{"n_layer": 12, "d_model": 384, "n_head": 3, "n_kv_head": 3, "head_dim": 64, "d_mlp": 1536, "vocab_size": 8192, "activation": "quick_gelu", "norm": "layernorm", "norm_place": "pre", "norm_eps": 1e-05, "positions": "alibi", "qk_norm": false, "attn_scale": 0.125, "bias": "all", "tie_embeddings": true, "parallel_block": true, "init": "normal", "init_std_qkv": 0.0214, "init_std_o": 0.0, "init_std_up": 0.0214, "init_std_down": 0.0, "optimizer": "adamw", "lr": 0.00124, "lr_mult_up": 1.09, "beta1": 0.9, "beta2": 0.99, "lr_head": 0.0084, "grad_clip": 0.5, "warmup_steps": 431, "schedule": "wsd", "decay_fraction": 0.679, "decay_shape": "linear", "final_lr_fraction": 0.0, "batch_tokens": 65536, "seq_len": 768, "doc_mask": true, "train_tokens": 362600000, "steps": 5533, "dataset": "wikipedia_en"}
Each number is 128 + 24 x the weight over its row's rms, rounded and kept within 0 to 255. Layers, rows and columns count from 0. Numbers have three digits each. The size before them is the row's rms in percent of the matrix's.

# layer 8 MLP down (transposed), 1536x384, rms 0.054, rows 1478-1535, columns 192-255
106:140164080138103110144133104162084150100141156155156090179116172099120121109100105130133135144173185117141121117102158158137090077154099124147143125109131126128094119161136102150124136134114104
097:120130132156133120126141134161165151145126077149137135089111120162113123122137165142088120130118144117137132141120138147146140145127129132114111132127158127122113092103165160175129156106115033
092:154140150142126174144128121100094129108071080139140134137111116137120148103159137155122152146163085127155137178097133119126106156161128121106133128152109171114099160117136126131106141115096128
100:117127130131120172094146130117137107093136147112101113128091094126121114087159140149143104133138141129122124137125100119170116108143148132144114093125109147102152111135146153110124105109119081
099:143111120116071124196099118123090106078112119091153158135146124128125113129165092165133142155164123143087149141166122096139121103128103093104134167122119113119103130153157119144152147082123136
095:075145131079096098106087127115126097107142114126115117134121128142138153118138128145129173172107117132131122116177093119143132136185069119180164120114129111167098134107079115108136129165130080
091:111120139158116103097120125100114176127111156082100114140098123115133132110121127106133103147136095088118135123090139130106130145168146144098141090183134141150130100130141131140133145089082120
090:133109116135161146128107131157131111118079137126098114117098144119132117145141119140118121094118111153143187143111113100113147126140129065124101155154110117147080163125123123105075116157105145
085:141124137169132121089157151114078080111128121162124144108130166159102139116097118108124102168138123100176112092174149118088159110174113123127115145141159144140174135142103142073160131128109141
102:122128103120118110125148115132156113109113147103068106117192132115121191139129112137126110088121124119110117102118156145115146158095129110087165146155157096100141161135158127109107136176107115
107:095144105164144114070129144133149107108138123138164132119140102141123165118114132135142137126116121117137151126108151131074107139109099103154160147088129117099149102162087126105144133138138122
103:193149141122115105132137126142111161110151123172173145134136099149099109109114132115119146127119110124164131103158113164123119088130116124152107112126148122138137152138122089107120141122112155
094:088068146144131142162151097147131102112153129125127120156111115185120159132132151083147114136133149125129122172090124119112067124111091140142145118136133143122123127122140162111153168102105094
109:124107155135103167160127108138095160158157078134126084146126126103109124101145095135162106111111176132140124125148158111137174152151102125078114109126103084161089139115123119110089159124149082
093:116117123107133126155149112108152125154125121096100118115068113108146159108128134123150144145092154143080107139173114101090098098136100115147147159107125146126157117104114101136108102147146166
090:094119130110142114132156111130152121147118099139118143118164131133149188098155127100157125156140153126125134153065134133093126121150075104167164149108127132132137112112149147121082101130120136
105:165141126125123121109144145144120166143125150109167164118081167110087055152093127127133131115152165137125115134116196129133143087099091148117128122133150177130104141138128148190117107139168154
102:098123150123126091126110167156160122118119172158117112165146108116146132195155142121109141142120114156131090107126089149145167156133130143092156156144093138136104105094164116122153110107149151
106:075185170122092112169132162135114122118146138108140124117095106138160128127177134122130117110095134132136128166156148117137144129159146104113159125104148132109097137207161098162120140140134125
106:173162126139117122139086123121106166112078130150082174141151138069161151107154133144093110107144091130136116134076106119149130131096150117132140127161123104085174159186117101126086119118121106
097:124172142110164174134155108089129082128163122112123124178110122133077098096129096120119155143110090105096100110120103109159139119114130113113113109122104132155110117146158107139109181139109161
112:069099101086101130132161125145150129136162149122097114100137152115107121127102153108115133158106102173153077107131112144166160107151139102115160115146114159110119125103142154121132119124101084
105:136124110136094100154149112160164073116146111100090112116139112140102129179151140156101140123127161125086131113128094130132094145158117082100128118151133080113130092117080092136104141139128101
108:092129108146106116128129155144128088132155106100159086154154150113110089136126128096166118130158134158116116119183175081128168134114129123156160121153102110110163112158128120114141087097131132
099:098100114173107090115165137140131119136120132153095156129121111104098108125122102118165153124067099126142145133154112166113130134154144134159157102115155154104143129105104098107129117143154135
106:104093119097110088149139131164120118120124104162164135163065118168191178100099144085133149125163141129102054103150110126111130146157138104136126101156101133156114147112127114145153141129146123
095:114140130098141148108136125120117165134154128116107106142102093140167180132097115109137119149121116071108139128114145113128102123137120121132112117123162126112094140144120089125127089168122127
092:155143183124118106131102136120159114139144128108125113132133102113119145093100147115145097130157125161125118145182136166140117146104122126090139138129113148167149139140108179118133115126117127
107:133089142146115137153136116123106136119162139063141135152131113122126115111101131128128130157130127160142119130096148145119130156119089091128117113098125109113101167173132137127122138168159115
089:138155126154155077140159103105161107110115080174137128151119120109100138138103085138175109123130137094123127144159110125146138110120121204112131118142100185133108165131132104145124128124143123
083:121087133121121097094098128122135108100161144124142091146133123135130132121149126124131080162136073155147148095113139121167170135139140112124156138127168131135090116151093084126137100117101162
105:153124120137081119103150129111117154098088133132148172081087098115144154169164131134111152135146154156116131088117103168143144127146153104118113091160106156125123141114199137120084123148138169
091:126122109124122107160050150101104145165121151150135095109147153144117146097143138145152147114128195147087121155125091134106140141169109107103135131113134152121136157188093150143107096128118116
097:157113128112138088078165119166139072122113135092144143123160179113167082104086129165110077142152115134133141126105115150155129079131102092172138185134112163089138118117141145166089098168119112
095:094111144147114139117140141128141106121109076157092127115109169115092109133104119104102155133096127121110160130126129119123107116167132178109113188104104152160112089099122102143155113166121211
090:137143108090104135146109133128143109147111112114094144175136092126122161128131140106105105133104109110156085116134112129127128116179148154114102132163104120130137099144141137133089125114120139
119:143114121144124106143117115085170129144112148148170118122140109121118116138121135151137100115084102136113114129087157158148166149164092143107187110150100083119116078134107103123157125146115127
097:101117130116106128170135125139152137103135121157102103147092114166131114180150206136132163136084126128074120110120124131125138156166123139136099120120119156087128117130134104112108153089139118
100:138121150121083136126151162152129101182165146157108061149115137145146142091114141138165139104130092151111137162125141130137176143134057152138128098098162111161134109128120139151110145091124138
103:135141129127117165136087128154117120101135137124134085096145173149112148156162124150134075099077143122167141078098113101089148106107073129084140106164144108164132130195125100199138139105147083
097:137151104152121145152176159133102145103120135123101109125108123127098115114155080155098086119127126138113152125136107149125147145115140131143169160113139101122087113154115146067068113141143149
090:145113108146171146132129163121121117141136108125132121144143121130101173105091129109134130156127132111141128113132130096114146143115175148146133166106112131127110125100148153083136165138099157
091:088103109155110075144144184130147114131145118153147103129122115129122143121097140083108145114109144148132139098081138150114153138155113126136146127132115136116153081158092092103119135131168121
105:102117184143112118107121124091091129139169138157138138067121146133138120157152123144121140129137120167100183103115133164104079149162108149148112137168114119095141094156160118168108124166113111
108:132102129150101149126167117127089129136148109126136139114120142115134117102127134164160095116115123117113152142127113144121118119144113106085127115112138112133142075124082095097153085134130146
120:164108144131142174152138123119118072171066118119137094160190143158100116149107091119137123168163163163156145060115149120149129074095113143161100137102101114116112135130161116105163145112117128
114:126121128148147125111127147143147075174101128127099097136119141156114148124064143157155106132126121112124154135112140107185108092113117094132085147159115102168126152106075167173122182109131154
097:136170106164112119153109156114112114125134130143132175107135143136171149180121160168160196148132093119127114153159119138139132157123134056115110094125131107139169140087157114101103154101096094
102:101105148169095135155117125118139135097161121090089136121132107154125128128161143156136132142139156113126064104110164148170140110108109137109130137135121152107121098062116109099130127113136090
091:131105142131157137150133149113137149128070090108187141166153118083119095107159145117113165127142086153098161204097111135182094150167113137167113142104113093138158158101108173111147105117109088
107:101127127133079114127095109126121165131119127138108132113168114118136151110137140125129102149138136137081140158101136127067171091137143118116144142103147161110086143101144099144147092090137113
098:114158152137123115083117124095146131107121116128145146152132128130124172147106128124178089152123137131100147135115162175076146146145153142139133112157156115119142109147136145141123130106124091
107:125146148125148145141126126144167125102147187137143112116117134120100129115110119097127145145141086100106130134138086153115106100123109127121139098109100105129122093126080163155081137153115126
097:170133132144106136136162125109127114067083118130118108174132096152142126119180128098100129132104157121129076110143156165129141132142097158135120161171119179112105100145161103132136128116117146
086:143120137143093145143125117152086123169119131161126156154161145160100133151092123129114108140156137130121122152104120150131117128120136135100114144093122111161096110107179131124145121086103142
103:119131111181124125113143151178080125132125156121143089177142103161120109089073109146122166125085113130136179156133140134092167098160135109167159126116156108153141128144127137151119134129145103
125:130097119149157153177132138160105125152106144162076074134158086107161161126123129144140135099118125169119150135135129129146096106125144111127140102152139137134146146134086133144144146123127141
092:146109163124150079077161142080127123143177148118175153113194112150107149095164152102092140141132129125132126117097132159147145129106092133178094160137115113123126136134169140128124081127109127
# layer 8 MLP up, 1536x384, rms 0.0652, rows 1479-1535, columns 192-255
097:173139114123136145112156127099111072137087105104112165071119142141131141109151128133110102117153106104120167151112154128100129098095118140142095178120109163125122163099123121093085132114115126
098:094110105169119108127124124146130137104102125177141104105178115135187119075121109096136130084122143079086093105191104125096135116125114128143128142119109148129132111117130130098141149159115152
098:102127116123121128130126137116114134151078130109103151116111130082128125152190123132152127140116129135166135140110124154183141159151152155153126126172177132155082115116122153138180112108125125
099:135093133099145150090170104155115125177145088141127127100137132111113178092158140114113121124108137136119128105101122105141153141108162120140093117105113134177141134136144138160117113140117178
101:176090133150112130145151120144095121173090116140125154125104145065102108137160136105103090091143139147142171174112109126110140160107179169106105135177132150108125072138107113159197089116134143
089:132138153126152123131165133183139156116148152157135098136113110151135136094108110141138161138183173132095126114163146133124124121074139130132103122086157103103124086087121072098122155131138163
098:086123138144125118128129164142187144095095106120097104133156123135168118089124143106110146153162129133107133143147147130129107150121152155071134143161157140128129142074105121102118165045128134
084:153129102092088129143139143136174167100167123156149089130145123130108120056150174095123166104124139126153152151121175117128116138126168134139116147126089078123077161117109098158119133142114125
105:100126118109147152109133134127090143124107128109131173114089151139116114160132139140152151085144133102107117175142119073178159141090178180138124093149097139125120106119130118110123133066163062
108:117091132104094128111099142178138087095119107109115143138159141138146121116101127129104126135179146153141165155160182114127100135140116110139137137097119118090135105096129137132129131061102116
108:170123143131115151124148135115126095086107128149106108123077157101109182187146121140139115128145137099122141131157127139165149149118150167154130124174145128114158084128071073112141114124167137
093:105176158079148139153113145162106136143146129144142101135098109104131124133111162084135158138118130157138097096174119088120104145138117132115090117068147095129133110105129114108105113153175081
100:113121168096088143089119085140122140118116111073147184160153096111118078137107127147086132124127116162146158171122107120141090132132143133126107122170104142140147128146158116135142110168092124
098:149104129160103131099106102142113084160145166142122100131133136123132139142138132162116103142117109127100122113158082133116127111093150176170146116135091134135138133141105122119118132104140117
100:155132095135078129113104066130159159110124096147126141111148141126196129156139170154126150084206121113151135093138123127106087144140123130122158097167086140108151156108119156117121099128121126
095:115080144132147188108086100144134097088092116181114150125106166165147164137124123163123112141137134183135137124160103119149126149125134153084086117131126091095111114079106132163119125140163115
102:179124152126137137118115081159078160107090132144160155153150162111158160103130127168114123086124132109137123169141088139123096106135121138119136123142163139124122136155138115104154123143106120
102:119136092103116114095115128135140121159108131148142141127136153099140132111133165175088097124107138112132130151116161154154089138120158106116142120113149097138110117119107161110109072106131147
101:123163137074103132125093132094160077111146192140138167131095155133107095096124152152117124133169119135124145109140160134144132127135153159079117108141115117138168152111068151136157126083115159
095:143115121116116197118124132174116149082128115180113108113101138098157132120132175158121143093148102124143162092160112090161103117105146128132094082134087149130118120074120097160142129140130150
103:133093125096104130148051168106131124163143152134126109161134136084108134140131162142161160092129114139124115120154156135137154102086146116153138166125133144160135094109121092065139123152141187
103:088105089099094104157133121148141140155138129137138090172107162116093099117129113117140174112135152131115126162151141125149124121115095115122113105170110113179139123137150122092128101126115163
105:159111156134073177053124125152149145122142108147132145109099122095122141113162159149164123121116142104164140192165127133118106114097148160122125117125145111165164168105137102175123135115148146
103:110123160118114179085164115105130078121100162166095122136138181122104137171180110118126118140120122148128127140142137137139125211107152113144124130141138133131152140154103147090094141116147097
100:091101117121123175127098142149067085160157147136126135119109195094114128122147113090124135099129141146141157103149116122136113128123166156158116185134123121162122147149090104065104137155155142
100:144078153098100160148119157106132121121094116146105103089121121127156118148160162103109129124146171107132127159154144128123086121118131127177109098154148135140105090125130151143152163120122149
088:102065122076145150127118130143114097137123127123149080169097117141127146166122130161110120097112157112094154112157115151174114122101161158183101111114137142157156073097129117156093140131199106
099:105124127131152148083146157157134112139116069166145128131136147118122096145128107165090147120144152103152111153164114152128118115162097186127128122114105142105168092142116135091154148127081119
089:153136111139117119094136110140135109170108133070135162139147097109143138144140146134150161147100121115105158113102179149118134151122104157131161115150136109106161123162147165150149122109130106
086:106118143126174097109138123136123096117095150126126113130163102086153163144118101182149141096142156097121130162121114192140121116106124115106111132155068144109199164145128132115141134151095130
103:171124167106091136087125086155104131103133129107106136134120156155148167143140140147110132104127136108132167157101114113148130100098149093162091140115090126157125101121154142164116104110110075
097:096125163145152171138129117131102136171133130124142154117135172100147127144132148162143093111134108157125133174123118123152126095111138196132125091101126122099138117112112092145137140201100160
102:088147141144105134094117127159112139115116122151114179086093155146177132122139160133143113143152127117131145143116141117140125130138136124112123127173136112119121129150101156095151114176140113
097:137122157125133155087106136146083123114052150148115131076117132086095129139117161115114129108153129125143156141147107133179080139142159174146136141148110121128150131133128120129123074144152120
097:106132149103117163108165118107172109118138111132137145144107137135131183119101098157116151140145092156066131127138151087140139149172109194088133098110126123121096130080113126134155117138121087
112:109125148119106119115089129121117159114092123175131150149101110119134116148135161170135124117137124111153186139155120117095112146087132128091113114115102146144138110098110108114168126099126135
094:089120079112103148129125114199150123134140146123198150140155131125154140116114108144111139094166152142093111143160145090131138167139141157147130096127127089158121129072136127152110139126149104
104:140092115112086141114113098127179134104122128125098122106145121126111140146081113147145145143165121165152156125153146117123069085162130123149141145152152154108106164130103098108134091110149169
104:161086158140098153085132123122099107130168104093129129093140124103159144157130105107142097147105137130124147165126138133189122117086132118123146153150117103095133168087134144148141124053177155
102:138146164127130127123152091114151087121159088128127122129151171140156117153199110147127141085101137123135159126144132155132141086134116171099061095146098105093121099107142142134163150113129095
086:154150142097112117105150065164132124116111155111142166134141125131140097145148143155107108115127142145101123135126091183113120113153144128108134111162131110116171135129098095194131097114105076
098:086118155131091136130056086114170132075094101118139118127173145119116081121146124142101158146147136156080111135160122097163091166085110150162117149126142071128111120097160120142106094144127101
105:143123145116078111098148157143101091132124152117175135124136146105117153108160163113132122120161146129113157132131106167100131155133174127123154119140091114137137118103109119133129099124164211
100:112143140083120125123106097085117106147143141170142169142155180129163117118155129165149144080147153135085129133148132092146074123154142120118069122205121115142137110143111118116124125131111119
110:111104128094158150102093169170108084097108114142119121108140136115082140127133154100131133115124148165090129145119100114140130122097144136125076138104165125152125155142122074107143132108146140
108:138120134091126132123105104155132074135120160187148067130116137140135133126144114095110138111158112158131195136115149164139103152082120177173127157122153079138132146133101141133120102114123149
103:126113116138091132144117058150094122116101073156123122121135125115112091115106117141116113110149137160136145110139131151110120094119190157113122153117155130147153147112086088136125110140121159
106:111118127120137112121130166143132127140118138104117143105157122133115156107104143131068135105146152134130124151137133172139154133099101147122147125131136075123116128115154106162068115129158130
094:118126178124086128101126131147152096107132139135118122088117132158109188091139119132145145155119140142119101108119154134115155110130135133146127143135153155147110107130120110141161145183159145
109:056113129126111119136098122139182096118131121145133125157158124174146148160113121163090123155128133139142116099150156128095126172129120123124147127125192122077150096080109129125138143108166143
088:142100123072136135159108127163142097142137157165102119110123175135146098111166149141088176092176115119141147099182133097165094121099112128104087147130137124102131110087129127142109089131150132
110:130139138122143143127108129142138119112127075158119104137128154110163112132103133180111075143092139131130094128145133168134134145145105184173135138137099110138159125139110134144118122116122155
106:144108159085109177105141178155130106156149134118121114121159169129154129145152122137096170091141135128167159102143180110157102150112107129086151101117141095104113116125122134158127157135120126
081:111142131067149168123129110149158132113113063147156074110119136099147112128179131123111087081115134114125148101147127111162118102121116125124085132187145143132119110068119115156106073149142151
103:151105166149145127119118115129151117108135139128105172084106156062086124160123127107140141146137124160092182109100126112156112164098168117149134132147141140120102120104098107154152133123137139
111:142075091123128139136128148139130177087109130142128099114178130165120137121174140142122140126139150120089151145143131180139078143132165167149115151178111110127153143102126133134142142117126132
095:119129204119109146096126070184140125103082106112116133138126162113152123175097119133164102115149148119108114124157113109114132116136156176120143144104158149113091120111118129152138129113129163